Each number is 500 + 25 x the weight over its row's rms, rounded and kept within 0 to 999. Layers, rows and columns count from 0. Numbers have three digits each. The size before them is the row's rms in percent of the matrix's.

# layer 3 attention key, 160x160, rms 0.22, rows 108-159, columns 40-79
090:451502450486470436474533506510526499502489496467502489436475505484509524498506521506485513522551479522522504515472531498
085:534451484499514490531513500480501468459517510509520496472473516489522471504503503506506499544508502445479488473516483490
083:506496566495499479482528505499522540543514503535477500521539501487513512476518501483502484479482493500524493559517501473
102:531522487543505478528476504520467515518515526512485474537505486484473519454459496484496510537445489516515466516524524497
095:494503535497449480488490523458485497489455537552558510516512461458531513459503476521469504482480477495438500512558517527
097:520517492492489514483476471477512501534470485476529465479508511536491525517492508525492488541502501489492486544590531495
094:518490504545511506544524483518492492498502457503485471545574460503529512529498510513535449532519484521499500495486482471
094:475538489497503461481505497483529530469455524517496496508549527495500528538456449516517508517511495484528486536465508466
093:530478490530485506527506510467507512455543486481485535488504505449447508477474473506483490476511517490456503488533513496
088:499513449520537519534510491553520529490512511503459567514495490477523517492530528486486474463474510508538454512491532500
086:508518526523453517523502534498500491497496488493501519487484521504485479530498511482515483488457520503477492504487511477
091:498493503497524515461517494510500502510506463526534515488506507462499451480494442493507549526496522545531541481523490423
097:507501460484457479468497495499435504514496564529507505508535491470495523479548516560486533478500527501472534529469528496
106:448508474476471470484547486461514526512483502473459512482490508473496487568531482507474491483473475487493530452458485512
096:494519475503465547524453429472474525511487497522434530524467536465502482506503478491487508485492486496489480471468545490
093:529524515493501521527487523497493554484491528536490482504547483486526487506517470530470514478536468497452525513460468483
085:539514500486481465471531447486521488517451516497502499469466482494552470524462531473504504504449450529485506526507498475
097:525526519493501471478441485479476471530480473443492537517503497482545483521522480525463514528504480474540528499467463494
093:496520540486500540497461531518467493511440511528548480558515507535500473539451515481504529489503535485514494521491521513
089:498499492521512511511500504514530539475563532472492509521505506530489497482532537474491501490447521479477523520540530484
109:511485523510508498497532469480506511491510497533507481489535475452540480475526503515487523534414518500482464513501464536
100:496530508506495478472516512519527500485511540474507486505528485531463477487480523474534536515503537513475480477510533482
104:552537522503490535504463501505510523549485471551553484488560516495481520479491479526479521507478512544465482491508511503
099:466494515544483510479501474492477452538504475494489504519504527452490524480520550513507506512532496536522517500474505481
110:501508499533490525521521552493462485515541540501488477499507537538487522495474503469526488489501517530517500539515502496
110:497449481542534536458515481515486468477495524472567540532521561522484557473480547508529515474468482455537492495508482503
109:565494508516475526505509496509519443504538518503545496554498494509446504470455512488483521554512493494510488477520506495
102:500463508513501497515520493517426525497530539542493530526499517500479473502493520505465513500527513501508477482497510507
114:486526506435508447491500493518497472507457490490547520534493509531505524443500460484525510518522458505519526554554487499
108:484488530517534504502500491549499516507489491523497482517545530517508532550500493533476483488541434503498485497493483490
100:497510497481451496491500507477455480529447504488510473469498504488477454518539518511504495467465490517484476502517490491
103:527525464508503529502470493527506495508446538479471521505470527502542510507519480470495493454511495538500529517526459479
111:518524505474476506539508473493443506483514461530495446522515475541470512463494461489527461457480493478503496524484502527
106:542496477516474512484494488529528510478477501524455497494549473507583513473490512464494505523503520515506488497495544499
104:478507512494534516456469501525528508540494475558537484499535547504505482511504467482494456528527529483477502489470503471
102:522461462520459525455491528466517510532513520500490523469507497472524489514482546511531473537471477524554458482496495492
109:499471514465472529490537493499487448487481529495529480528491498552582473488473504481504511522500507487506520481480480473
108:487511523506498517520512496478458466510499502503522499509548456453489581542482564548479492454502478527469519497520500496
108:456496454457483502536509537534529546481489481473500536495508522498452507564497505468514505509498532521537461495480511474
110:501480496485498466510551448503515519488540491480508524519474539505515507482519482507461514490490437474520481452461512491
107:494502467480498480511512499490549528463498496531506486532478511498516508502507502479458500492493508489449539474535512501
102:537554492511496507558445527484517512502509534524520474519488461500487516558506542536483503503491510514533530534520483508
104:504499482481537442478500440512475491515486567501487529474497511502461511521497529494503469489444553493473505509492525476
099:512502558496490511536456498570487533502501502504502489516478482506448556473464531456496450519458576490496510539500545470
102:522478514514519475514501517524476506510438511538520498499505508512478467523536497496491505541498508470512524479528474502
111:503504539474490492531482508522478511514449497500541460517498493469539505552489496488516481512514516500506454538516529516
110:511535494491501496448530487477519472544465523508489477424519488517510484496524508502502503474519529507496528463522438502
099:513503485482467454490527546457492517512489494521499478481496469510477533511496537533499513492448530470480473505486491495
102:503507529484487503484520470493472492491496478527509499491543536495470515493531539488548507479530477506476475512526514463
103:503498488525460490480488488555513548465485501475503435498483513506504519479482469512519512471513475506466503477533470490
106:462504496535501528498439553486515512505505550501541524500525508464482502471533519524534529530497472488493515526495522489
104:491501516519502495490500516516468493474478534527501490538500526597492472486512494478492537501486492505479447492488481480
# layer 3 attention query, 160x160, rms 0.231, rows 109-159, columns 40-79
087:487490491512466487482480522537506499499523488549485535506527473543507542481496487548505494533539491522500500532522566521
084:465532481453481500509462534471527488502493540493465488467510491496497517476485522491490473520474502509476485543480500468
093:512503496486508531484524505531528464533544461506522495491524492527529470479470544480537552502447516513467471537542507450
089:512498496527543515492518511479500485526502493501488508475515478473499540495507484531530507499472505515496483563536552489
091:477486520454512492490499523523531461534525517497452484445529516480481505514500468462503479507520540484498521573447486508
089:494521528512503497512477502476579475484518442526526535500497494470537530521521534505491556474509528495494483484470493548
094:503489499477517475474519495519540498461492535504456492488458473526521467459500508514523542522502474520505513478559515511
087:550521480526525447439502431490466507459484512468527475493514471499505518475496524509506507485455511502489477520533530519
093:509495488547474482524482503464467523486497523466487509539505508512506543445528514466513482498509501466474452462514507453
088:513505461481515549485468475501534473521519507545532511486488512469511524489537518509464489451514527464480459457514491505
082:537514493479480480503473499478528580503505502533475465518530502479501503485478555498546486524479520482466494484481518524
082:474550512546531474481475482551552509502500510497488509506487472514483524478511476480495471492491492490508537542489533458
099:499500533490509505468487465492461534512496506497481501503505531484502504466462511526511477456526528477498518474493486557
091:465491527541481483485454482488500506517545494519547463534497512507482476483576523519473514495495549463508450524475497471
096:498524494502499436494467511479498519493491527522515457483485484526517522519517510537444498552519529464516515492484492520
089:484451521502494517509467483488512453498525466490509520516514503454504509502521441525520544519475486524517505527499477518
100:498492505499498498479511494479541501509481488483464487480474484508490496570478494490518459517502529490485502501482511540
088:497466546480499536511497503491513501538500474487512527538517496456505505514511495522492493537489475486495472485493489530
083:548490473501534513547522473491464482534517451528488490492488489485521524521505509453507523558479487486467493486493513553
111:505483520489499496508551524502508513465501476517512475492539474455531553541480533471540520524432488506494523507544517487
099:528493493487459511503507529512543515548479504526489542517512501426501505502506458519495488514496507490521473536546516505
098:491481456481459489474487500483464514499488486503504470482496468480502513508512464530534516493490494493486516494528506495
102:515505520492524503498489477539546506478571486505538518500483527466508468472505487530512521466481474507528489449473500511
110:521512512489537542488442448472504503542488491493517491512488462498508454488519512523539542510445517491514467542531514455
107:474501564493482513494500538483491464494509510526527489526527507510505468477490464496489502525450526519506493525521545486
109:475488502516497453489504490465490483490501475540510496518473510522478523523536540476516520471559515500495523545492498464
104:508463491474547494500478518503472509504521523505570510475495474450520490503505499498467485495511468438509496501509472444
101:477546494479515526502509517554532468528522444498475522526507522511464501473488527499518501503497468481468576507548528470
117:490462483528505453511500529506513536508490517510513499504465521508546454479479489483515520511496520526515542486502533522
101:487426512499497514525539526489543471548499474476475483475477482531489505496447494508517484498461504481529516515502430511
103:519491493547531477456481501498487519509521479520519521473504482570495514474539489536480520476496524524442476488487508492
112:552539449527465465522450495453518492491472513479504522503495536488494524506515519508487527519509457495464489502481509466
109:482540492495536451531465464482498514512513534521501506466447455545566459507476521512491484482481472543494494494516483514
103:484523473473499514489477525458463441463505560508510509519525548468503488483506515562501480477485485467528508485519523490
111:499515476490510475521498443512443479495447473492487502527513480474462503512495514501475451490533474517523494477487529468
106:441467500497507485501513523526511487485440457492500501486499539486500490494580502513522480510486527507495509506443498480
113:470503482472441490490535507485476503478503476513498465481534500528536524493532470500526517495462497553521498493512465459
102:494482524505473523490486503430510457498561504511460467474443498535507529486507485499526493505487475534492534486529507523
103:503494505564467493488474471498518551485521492527525477460496475467529492461515546493483461492497518482479508487515486467
103:529487463527503526517536488490452516515515503517502493479548494480457461506522466505520475497510502489472520551467496502
106:526468485495479531459474481489465494478525550493469456476512512473490509468548504467527483495530502539497521511506515497
095:480480518480493542498474483476520514455486499548490477513493478492484504503499503449479482549509498518507489534597565496
105:474471454560516491488465494471535498479518535477529483500522506474490509505493538513491537491486512490531464530481495497
107:495492553481470432520459499520479496515538512536482471480486487510487516490503513495487522486518462451510509535486506460
103:524486492533527541514502519462517463496508441547485536531566485545445480512491498477532511513539480511512524463514467499
101:504508453487511500464517511489553510494493456526488504512503503505505536526477475523539500489496511512526476512497539486
103:471519511497497492540502506483478514520487538538528501494520517476518497482511525496478501481534487524502489471481510490
109:503536422510551513470477535462490562490521539524536536510484457495450524505503516468499491536469519518549497534484544459
107:522521522513489506518505492499540472526478555487488487476518457464512517499452495519470503466513503485470502501485502508
103:507531494469494504484504506494512437483538469494528498484510460494516484496490518512519500456499523517505483510502479456
102:506549517493542475496490503473481508501484477519513512529464510542530502469532486521496454526486545505496478472531537503
# layer 3 attention value, 160x160, rms 0.213, rows 96-159, columns 40-79
106:485477481517474491511532508554478496513473510519523484441525530495475528503443485446527505511551511497478476483538473507
100:475529527481485479480484486540527503523499492511534473485470505530515464541554559480495488479533546484516517476489519500
111:540496508489498502468510498538521511508541483560479520485507441506477504492478487479539525513530529497472521507488505532
096:468503491472441436493499523518505520511505473519505530458485532509459527506520490475491531521489476556470522528524492491
102:501505486498512544518472513513531501519502475500481496479467491474491524488450493518519527525519463503495506511510504501
101:510498495513479481461536477488464553487502507503472519541497536527505468528504517518539499506461497522455486447486527521
102:515466526480480481492504446513507516517479486459518489497493492499515532547536481529487472499473526483519476535499498485
114:476534489509531453482504506495522478502484506547496451496507500520511469490506478471513528523495545495501489547497490487
098:534489492497454520523516525474486527502502481483479495477500480477463485482503485508507467502549545496549497468504506509
098:523490496452543495435471458459437529508484509474486479506541535499493511515506497490459494514485489522541518510498479546
091:488510527529505482485511514524509529435490496448493511498553516457469481448503533502480498531505516535538497483504485520
090:486539491523525538537502542493513508536475481487542475479535453506464541494502493492493464493525488503473457517506520497
098:534505498507492526475495505499478488475459509502493475511471481508489502547473495512525513482485479517500474467493502534
110:501530509506504492529463539541519472494524479517507493515482498495490546503493488469538501486497456511522546521475440517
094:500480480467490509474473443492479499495519502523480511498499458477507504523505520489484471526514512506545501482495526496
098:527518459487523484484475496505541496495512513527494473513530508522530452487536509493473490499533474480506524513516484460
100:507527506498477454500537532519522514456488482480505492566511516489496516488460480479566506534489483502501530510479485455
106:467489503524466464507505495447466508487511522515512502502506556495507451448444457508491483494504458515510513483508508488
093:531479532465512477494462519463448501509494504551534478523534499451526472473478532480509484526517486507479507520526497475
100:462519513501496474476489488492507482476520478482485477500514458508466554501476543478494461507497417546496426505479489501
098:500489483518501506512543483501500505480498482514512472529487481528464468525470500524490506524516498485527527474504522475
103:526503514423468532483518498511525483478517470521484483476455503478492486470526497474530543533527510531503506553465490466
097:465534512503479475538517463533504493508480494490486478455483476497517523488500491516560536492476496495481493485499537533
098:483501497507522456505480526469501477524447512477481496500492518478536491529451506515498485468507465465489502451518513529
096:495541514561535489508466489531479515464488517484490450492504497500484468482478477487529451507505517477486504518554506464
098:487477521505520514520508536481504490483474512516493517548487433507521511495502494507515540471484519514508466507513482545
105:429491481507479477511496496507500486524511494545530482525483497497477520496471471463540501526487525515473536493508496507
097:478494528509473525495512557505497478516481483519465487529468470519496523500475493457521564508484485518490517464445501519
093:529488465526503469501460485497476517503482555484517478546515495478521531479511494493516493534499429475447500494518500554
099:489500493537446510526518487490513485506502521501455511452548525511524543500453496534491488502497486522488497489443536447
081:462501530525483495477477470473483523498516501513475448517498488473524523471513484522489491476484507456468495522484465513
102:522503497548505497547517484522518542483488556524514495499518496463504440504481479522491492482481472473547499506521488485
101:512544495465523521519522543503500476476488559485493543508462481534531484509492491512513498463522491513480486521486534499
108:512480505542485500456527478509489463484462480527515505507511565511484516524500519524515483468493451478452460469501461516
091:522526539515466483470535473506533501460551482553510519495513501537512466500484512524488516530478511521511480505486459481
100:528494488475543483487468507478471525473499504481521473512513485525544517515523498522510531489494513456524495528476510529
102:517492498492495552509507508554482510476479505481532497470488513521475516514542553506508499511508509492502527518493531473
105:506501507518513493501534496515484471549570505500471485469544513496486465517508537503503466515498513518527475448489502512
107:540515521535539506487424483472495509505511518561523503478476497508489492501517462530465519481478521544523515461528471550
100:502493509536494522540483529518567490495532474461430536516483519508476550501487508487472506506505516487495551558528530502
105:481534488521508503520520471502494479544488492508517485479509491462523472466474507502522532484491514509520477483527458537
097:500500545504459456494515494524526508472516544499503434511510485515501476523506480497468494498490510470506478494473523541
108:471521543412530505484456461496532488495500499546513478501499476466492534485513570474524510494507458477441482555458475519
106:471459526512484483493539473491444512494499523502506523492513488495463504448516513469480486553488519475515497519499490531
113:498518477520491470484511529508573550548476480518496482488503466495527487502520503516520480500489471490455501505560505502
097:508477471504507492516530492486511476523479487466523484510538513488519471483520492553414471501501505498527509516443504504
091:471471506511553467519498507456557476483511507480503451531515483468472505487480537468476437511496541507470460502517468517
100:483493455457514511493477463430506480488491515528470530499497474487517467496507550535553518507488525477520511489534554507
109:496480493505510485520522500500497551487519464492501513522511497516486504532486512476514538536516465465486470476487509531
093:552488534507482524467495491470487489498497496531514533493488513475521566509437523495516515488476471514523474528523472495
105:488511523524485523482522496505454526514538487465499499490465509481498521454514507500504477485533510523497503527460524450
098:488496481530517489509522535470506502496504499487478497478477486488503523466508468521482496500460477503512486542502498493
103:504510497491484471513529492463485493493505486482511506499572486492444518513508537454530484525526440483501457494465530509
114:508502506484487506534521494422493501474547477538497469534485509461502494549465495494501485487526491466465505537533464502
098:533508488487502483479476488486485499507471517522504536529498591452470432481530541529472510496480519484513474548527456512
100:527528522557489520504518502475506526492512547501509470472480506541449521470506496543492481520436444517499528498498488485
108:491511472550566468530500509480490509485462526455520485477516496473531537496481494498503506490510509463487483484471462502
094:523487514488498485503490506509499488497494528508489457532428503474481529530484502525495487511496460474483466526510464491
107:479475513477462463535527491561472486497509524516423505459482471505497483540514517475468497466535498483492490521561516490
095:528514503504490508493502508490460505461514532474511526474522487456510481545485475508476515482485499523544561513502496505
102:508510523469553528447526517519488506501497475533528515476472527505470530489545530507505504523506477467513497504472498509
111:468467472467465496575525530533512474454515501507504478548474462480509475485504511486462548515479468532513496494445533534
100:496539521467467525511519476526490528483522529472546564524530511514498477539475483484532525484536535532437497504520510492
107:483478508503532495490479537492500492488518524487475469525494505474525496496482487513490542543513479515500481512552555534
# layer 3 attention output (transposed), 160x160, rms 0.187, rows 96-159, columns 40-79
101:531504495433510542515478508456495499512502457524493504559507457460495509544518531510522503518467511517510524464479517513
104:516477499514543505552505498480475486501520475471493541535491516450460540467477484486518526487493473520475519482512495538
103:507495459493519508532495518502464500493486516432543474520467530483513536523485473479461472462476477481545516479531489500
098:528470502532545508479485491537493497527528472457516456499496473461533454490439526509527487478504582453533517424493482509
108:479484494504482461508494491501517496501518538561521493515500522504517475512543500479481504456460507503508485489519497499
103:491541485470501507507500503492531453475491480505495485485530485489497527474499477463478488540518468503507512575507482512
106:508501496544520558509477528481461535485521492512511523447542498518474461442505481514517544482498462544479495466533468497
106:485460491461487526527504505488504515529516525446509537480457487503485501518493466500478495483517492548516516461505488523
101:504509453529494456497478503484508456485508463519489494528473486558533475501519508450489504476466481484505526509493469494
100:514497510504490525531498491495521480481503472481478527489482495541517491469530463537477495517491528470499473498528523485
089:552513504530505527509473473463470494553512461493502494518475467522520505495532450529531537461460493489486498522467547539
092:514496510497476473499534490506503477478526499545453509489486531468512497511495537463519534485479482536512523486509499502
095:506508477496495499486471469491514476532505521507499537493519520477464526483485499508485512503484479464488510563481502502
109:485457506541503513526514476497527514484467479480510489472497494512491492522506489506469516449465556512494484495528583461
100:528477492526509532492563567511495505492492521485500528493487499479490514492491522469505495490498495482464491497537487528
095:461481535509476509510518521495438503495433518477496554465497504503465521509497472479485465488514516512505527452483504530
100:498493512510516526498485481431499509514471551512491488452509505544546506512531506514517513491498529461503449531528501529
108:502495498473530525489492499545490494487469505469512517504503457529499537521557497490502489499537522496523542569508495474
092:474511451495522508487528529517512463496492515483434513444494486537451512526501486530477502515534505479516466504542532510
097:501489529500480526500526540464506491490486476498518508524486541489540449532480455506481537485475557469493538491522492500
102:508497485502486470491485506519525512513468530485498503455493458509503517535498499479483503507502475552455505540495519524
107:492499495498521506534471504467473505513515516513536471453544468519467508492506525520477491472477527478472466434487502511
095:516478500505493481466470471458516497515525537523559517487521504486492463462506544515504467497494497481518505505492473469
104:514501503513486530476529470498505505460507436538511524508521519478484515511527483532513505494477510529504484566442524484
108:498452514465483516489525526490534473521480484528530519482493507493482506527467539494518504465482481523509473477466519481
099:510508488509445475478504486521512513499513502461453481460471533542514488494486507482505492535488495479497501510513535483
100:531490497457477530489501468503489529471454507473505497511522478479493501511501486476502500461542489481531481478477526494
090:502470474486490473526512470486486537470515468496543519467481462461488479515484473498529478534504469487529511522513489427
092:512495525467519524513511516472524472501480473515487547486510505503442499521477495505516486457488468459526466515499500486
100:496507497460552486497481509512469508502488516537528510539467482505511442512525478471520464522509531481519529497524494527
083:485497500458503528521509525508482474513486527486513492487502497510486478544529487501503482559546485504506491522527568482
094:522508536458488492480489513495480494493477495523534499501472484510496516506507504502516503525518499526471522521509527500
098:516538501527523489496491506500469477527540483537505487543534527501469525483509527514507492520473477484492519507498482479
109:504477486476503523487493525492488495514555491513479480493494444510537468505491511500504502447478515509553481464525511494
096:458452480473535490557485490509519515469481483503498524530515510484473474429481535510485476480506487472500514511484514477
109:487502442458533484509472473518529509519508515494523508520474502499520506463496494472517479498505478486486524535534475465
101:478523482479474482506476524479484501526501501525474521507504519507520468523471451454509491498520495498523514512493489497
108:512529499480547493513524498472496511479489482525485490511481487524461454525470479476547523455486494504503490548502521530
111:466494492508446517496556527485519479469469469486449514518496502485455496475466510491493538541514479504419495501477494484
102:500524532466505523488457507512492502508441517487546485502516509492500474493484475472539484517489473507511512493512500468
107:495514501470496518491462469510535459480507486507509497536486499516493537510534492463446459489540525507499516515492539492
106:475489488485526525481531510444475514501459466543493545531535539490466434509526473470540479475500531522487497506524501519
106:445500508531557439478535486484474495524474520453498501477494495500489517487466469497482489505520521531529521505547481483
112:529492502449523499500453494465480495520495513524454516502502493488522490542502517527523517498528519484534518495516463531
107:516460491489503556496483506533470480524487510496525528469498544518469464474483481495505500519496526496513536464464470532
101:471512532513461509500508477492513507474525483530508490494503489506503525486484486427547501514461513492441478459526492464
095:490532493526473515512469497482442477499496499499522517513448505539522502492533445517544508496481508491538528461481492525
103:534493522571494498517530494522499523559495519483511447436463499490490514481518490525467484522553513499499520497485442519
112:461530500493469536488496518537517460525487516489467541463466502519488447483492496545487441485517492505561462538507501498
098:476486467484474462534523445531518538488466497548499457521476512497482434497488492473499457460498516474498478485471488456
110:490492448482554480547486499524525526506511543493525477503523488541492499532475488489489534500454515458503492464551473559
100:518522500496462486485498472571477467537486477493505489527491539503483502484472490471486503455525488521475463478511495521
108:502497523524530514515492521503487501540489474504496512494457505479517504475441461507500535483491524518511558520522456496
114:496467507537555473463490498517491495497449524486473455439495470552481508464534521506473495471474496532516530473486519481
106:522536474497492509515535483508468505501502516451538481508512462536527509505490488501504515502469445502511505456518483500
104:478536527463499486462500461517506486514489507522532499513505480488506447519477518520521489500522532449509496519495545463
112:491525492448490504473503516558538494526554470531491492510482459528485481508517516459503489477485490487484489520514497456
104:476482505515517520484453500463471555493500492487468498479487492470517502471533500482512535489513511542473548464473513495
114:501491524510484506443528508486513531534528536500509505569521553490510518459505521470480482529450520479493515467450511514
094:479505472516485469520492495554503519479487469503493521509505511466462543506513478486496483497473464492441495536495480483
105:474502462568517459573482495482502522488490503467507472530490475497511461475484472527470508438503517487476500470523514489
106:535536539469487486463479497417486502530518516482528527507500560513509498486513499506529497506536476511468496516512463500
103:504490451520503475512500513474535469531481498506427477514477525522490513443490527512466502490461433457494528509494536494
105:498515478495494461459535519483500484502509515520511545501506489536465486468524513491488471499520513505495512484477501513
# layer 3 MLP up, 640x160, rms 0.234, rows 0-51, columns 40-79
100:472453488511484530474543532515496490515558506508521510487502494501504460513488452482475481505467518495495530490543537502
106:497480558536518505480491475475504530506476536439471487485527524504517526512542482482512513477485488525512493474555533496
091:497497484489521546502492524516478470479491457447503496484463563523502512463491468507509483521464530479476507510470501455
097:509494469512494473499545514478474526533452492510520493489506532528509511516486457513486538498475521504522481471479537517
100:506498503461487506489508497542485438497490483519447497472492489533502524517509493523532491523500516518563504539505499473
100:513487484501507488467519487538522534475523451504468465484479507503498487459504520544512523526463527496505491490521523492
092:536549449466510531488510578560476501479495480539470493520465525528483505484499487501454503512502493493497472520515519499
097:514462497511425481468507449502454525527501521511476498502502496456490548543486534513491518514490480476537511488509516514
102:506518460543489482512496541476535515491505460492447486458470463486487505496462486530535558519491489532510509531464507497
112:595520435468519454491532521519476481534482508474522503512523487492520519471516520522494528514502502510476522540440496513
098:483497501507471505492479567483508506483503520457514565504503510479519559495478546528491487514522454511460495487448486470
100:508461516522511468490499513544503533510546505497466516499479482492528522547490520520487519520501513465472499459461526493
095:528517516496514462475497505496496477504519521536500479548499498470487501448494524484503476490466509507507571505474445505
089:491473507517486449517517541480447494498490535495473495541496507487498539504481493542533495498508489475476534509521507491
105:459476467486529522489484485517478497537491466513460534506509514546511472487485500469513544491503552512494528460532470507
107:543479541495509479505511487483490458489487534530477539470494484482512535486505513528483457517494478471526520494527507494
093:508508520463511477498479544481527479497532498489497522471482468476528519491492512492542484499470501513528427437561502518
094:507506487489484474490522515483517496524500507468481471510496516519515536479470503509491494471492495485543503547485512519
092:516485504486520470511500498516476495476524563499469487499503525544457502518531502524482514529474491496514495531511489542
115:489499511469517515509468525501543496474575508479487512516437523488516483477488515497478492492505462487460507524486475498
100:534497507449512560475491493483478557499499448505495483506506557501528499533517484483489443491509499526473481468474513513
100:530493488505481524512548527494509537525514515471504501494497474529511511497441489516498522504470514504477519519521487513
099:497543487509526472429488484506524462462512484492531488459502534471480500515458478459483531555513534510526495506469497520
088:488463450504474479534532457486509491516496513573497506469515505505524523492494472528492496557525504472487495466486527546
094:481445514455504470478507517530508492502550538489476500484493476499498514522450513475468525489534472473529503528486508507
106:521482452515537496463494514520537492520554538499538521553501484563456469489498492489502506478501499482504483480508486525
105:533499492496515485501508497483483511483500447512546522517540475503470556522487483514447473516509505500497493440540506503
105:446562466493483485486535484475513455478483518475461519523503490494492463513499514536504478510520473457505482488496544498
100:512503464465484515506484516487529485485494462526528481502502541520461488499492520527482503515510528465492493485511479521
090:499494531497502518530495488456495459489498508477469462502485489486496485577468513477531478471515492478503527509483558482
089:516485497545509464454510492465438483492550488512465501507464542480558516507514519498494512507493417529446533464528493503
102:502537541467482495476501507516445497520491491481544495455522502475500481505484489503514539526500478514447496431492517514
099:480487482497511517507498474496487513487534509478542502464512492521508525518459499523484493528510525473497492510491494512
103:493475483508439487455509456531512499513534500521476460492438522539498490508487543499500493509480499493506471478543525520
102:530507456464466498466484510475514496495499462523492482479486464482491536519501466481463495546473511532447545495478498515
107:500477481532496456477495483532466509523528499508492505470484514487513535487514538552508487541488517489444526498538504501
093:504511475459509473469473523491511493492517456519480494524463504513534528510476451500496514492548468520492509492442527557
112:499510500498487450480512504504504503503499473482495470530481483426514489500479507502493478513526513476522516506502562493
106:495474535463523457508492542473498490502537477509494493446493472487535476492545517524494513462490528435495497489521534512
097:500468458512505482520475493490489475537563507493508537511491485534467512484516462503508498527473508528493521507556501553
112:495501515508534484492505518524499480513493455504501481497512470529516528520508493500514503555533462499580518509517490508
099:506475527468499479509530512517512492516435485525531465542481526492526528502541518464516478513521496519487466474487513473
097:487505509464489499486470491486524491515479477504545506482528501478470535492499482496493470533507539502499465495481525477
107:435489517491440473468487467493496515477502532448500512469481483543501515509503498555510466498473489518484482474464485468
096:519520467487493517512469528483489517512520473461522474482486533506513512554512528522440470496513504454461494490508515503
095:528462465507498513547476500501473507489506479521513477487523460504466523492502497483540546482517445507540521430483495515
104:494501498497528504491518540502473502474504462516473499536491488469500465525560473520495508483506531491511466530557505507
115:449530484491498526487536509480474512478522473537530498460486495538500493526474513452515506494487508513484512509472479520
090:508466517508463491495495501503508495541507493532549485498514502471548508513537474496503513453513498524509528451441539499
111:498544504514520504535489474497543532516550500516499469504527541548540509527474493469477484481502534468480519489464472496
094:514476487495506507508532526522517517487495504488483485485500545500527498509489506466554511515500488465499490499532475520
099:478483497499493501503461524517506516527466502502486482458494497515480479541503544544485511506508529524504529516499514476
# layer 3 MLP down (transposed), 640x160, rms 0.226, rows 0-50, columns 40-79
090:508477466523554487508507471524458489470510490496530484493526523523522477468468443483498466498481480554500500478540514551
108:468446460524511473497527535505501484499490486544494483486509474451519487455507510516501514533476478484538476486473468513
097:553514533466448468515496495540505484527501475477485509510534531503491512551501491453506481512539481497524470498508513488
095:474500500502482508538502516485526487517486462490527467479463494523515456559490460483517475492501513457471504463484515513
098:460528525481512462514466522460509496510493509530489511474481483515499469462517530502486482544477504498503508540523491471
097:490490492530515505491514499521525506492480500465424516521466500503473493537490501461518502488526477500515503498544494533
088:540495484494518492541525519514528500532518476509490491530502503483525521545504502509464474511521515507503487518518490550
106:516500490545531504452463479530504519435521500501511505522490555488475478467512525486474470510485520508499522516534517514
108:478511515513531492487478472456553477491479497502497498514488535491566435497474482505471514492528499499488486508532552547
111:541513460488500455480461494526506482489457515528504525499504500516514502511502523485498518496493524499498483503461501520
089:487503547508487471502529487556496509480477523503506496524516505478527510523499505510519477518438482492493513476451517483
103:475477447520550518517478511417545493485495508506526508485438472479491459466514516514517502466491526471506443516498442555
103:515478498493509510513493527456475470480514475461521523527487547553473527526561517525491479519478499477529468496486497497
084:477508444521511496534497518501497525544503515516477502493526467529499489530535485481519497493481461490455538503506506504
100:506497514512519526546456459466500483456506525467496507522491506459531505517474498545512510496518491525509478520508502520
112:505512535514468459515497510517504467470488490502440483551533473496504494491510482461510537512472505432473564489476509487
084:474474432507491513475522513517487517567509518467481504475545526503502469485521488456474525508501530462510458468504501521
096:541479476497510523484525511519515527512513504462493459548505471455466456514516488488531471503512522487463507495506533500
090:481480491507553503473477538495518552524522473488494444443522502451515537541536498508526497507516463471520494517510504500
107:502490525540504506489494457462478456557454488493520483462515509528488518508467502499493476465534515451546460484471516504
108:476483517532450507517496491501549493451494521482498518499517471479515494494497493511539481525512459488509520473478505527
095:468481519517489511522498545488535454496453466494457514522515510494522442533558473493507520466501519491520532469494467546
108:520498464509523489530514456495524527491489499535498547502492530512490487510515474509499487530496529495478498482473528532
090:509483479499500488488520482514513491491510456491503490520497506454498522456505485515541511486482516484465536501552529500
093:504502478534466535491507447520488534491464491515474500525484510495452513479567491488476506508465547515475512528507490546
102:532503474491507515512469477489533518465504468472516505531529489475556526503488541502524491554477530494499496483472502467
098:504492500523502505539486533539520483480506502494483508477485569512525525542529500485493500521497516503457533466507469512
111:540499470460506487515457477520490571512545504500484493509517484485508477512539487459523460495541488504520521509491505507
101:552542516489508492493514466467499477474480506470526472463509508487479487534504522532499475454484506499532508511570505513
089:497467491546434495562482518506495539460505506479484489472511520511509522472521490496483514513529513500508505507529472498
093:538515515493537482503508501486478506514522484500467491510494507513517529490505516490481488514554520532527488496541466510
098:488519530493533484457497515439494520494478494530490508491489486545562506479510494488499507506462507523500498513491471518
096:515528485537506491497444483517506490499490509442501513527485436500454504462497465510501537519501512548510523508485482548
108:516499492527534535548519528467522505491468460512493486548493441519482501528509492457510490537492486455508494488541472501
091:525434504512499501483516475536468548497491503508528501494498569471496506458493477516549492513542496533523474518487469481
093:502490484542457509454536475504519473496541468496518501470516513478485499520468510470557464516519494527476468510533487500
095:503476559524504500482450506541454489474538482508446538516477477510541539494460496519463555509490499501505472520506476493
115:508481528473500499538485480514497533458446555502511505513527487534538483482546525466473489516450498495513489503467469497
107:484512488473474460473515535519524529500513512502484511435520548475469457491504488500488522500522524486524534491444455519
099:452500524524524507502518504495506537482495514507456497468512478505548501478516473502514516523478484535523527492469508519
105:476491524479472507491493508514507539483503494480506469528502493471528468486504480480517492485535580542483504549469509484
093:494534498503524509464450552512515506490519507475497468501530514542490491446486465538487515473498514523511522518502530497
084:525492478541500478506508500434534469483515468525498499484497492573543509487479542500520512485553497483499482505495468512
116:499503516472509474522494503477508515499530509482487493517524493539502480485528469526498471512475459511480459454508468489
103:494482515512511465543482540492481482490491482490512501450539490517496502530502545488481495501482514539501546493522525530
086:532511510486530483532514491461493551501453520541504528492472503446449493532498438536486484465473458496486463551480504477
103:522497500491520507511473522520478510478509512462522468494508483453496500507495463488469531489498528544482461511483517467
117:507489509504521490483530489513516516480484488524557495505526491467499509491505521506493494509536505461537520488503515499
092:529528461511528560514494569496504515465486533470490464494471480540510528462472518507516509514477484458495518484517515506
113:501487521474498500492543507462464530498444499496512513482524471512494503469476506540452474478442491521508501516495522458
100:511450489461484507510491523447515490496510454508466492492497500480496481445499474539490488524475487509508478507496521487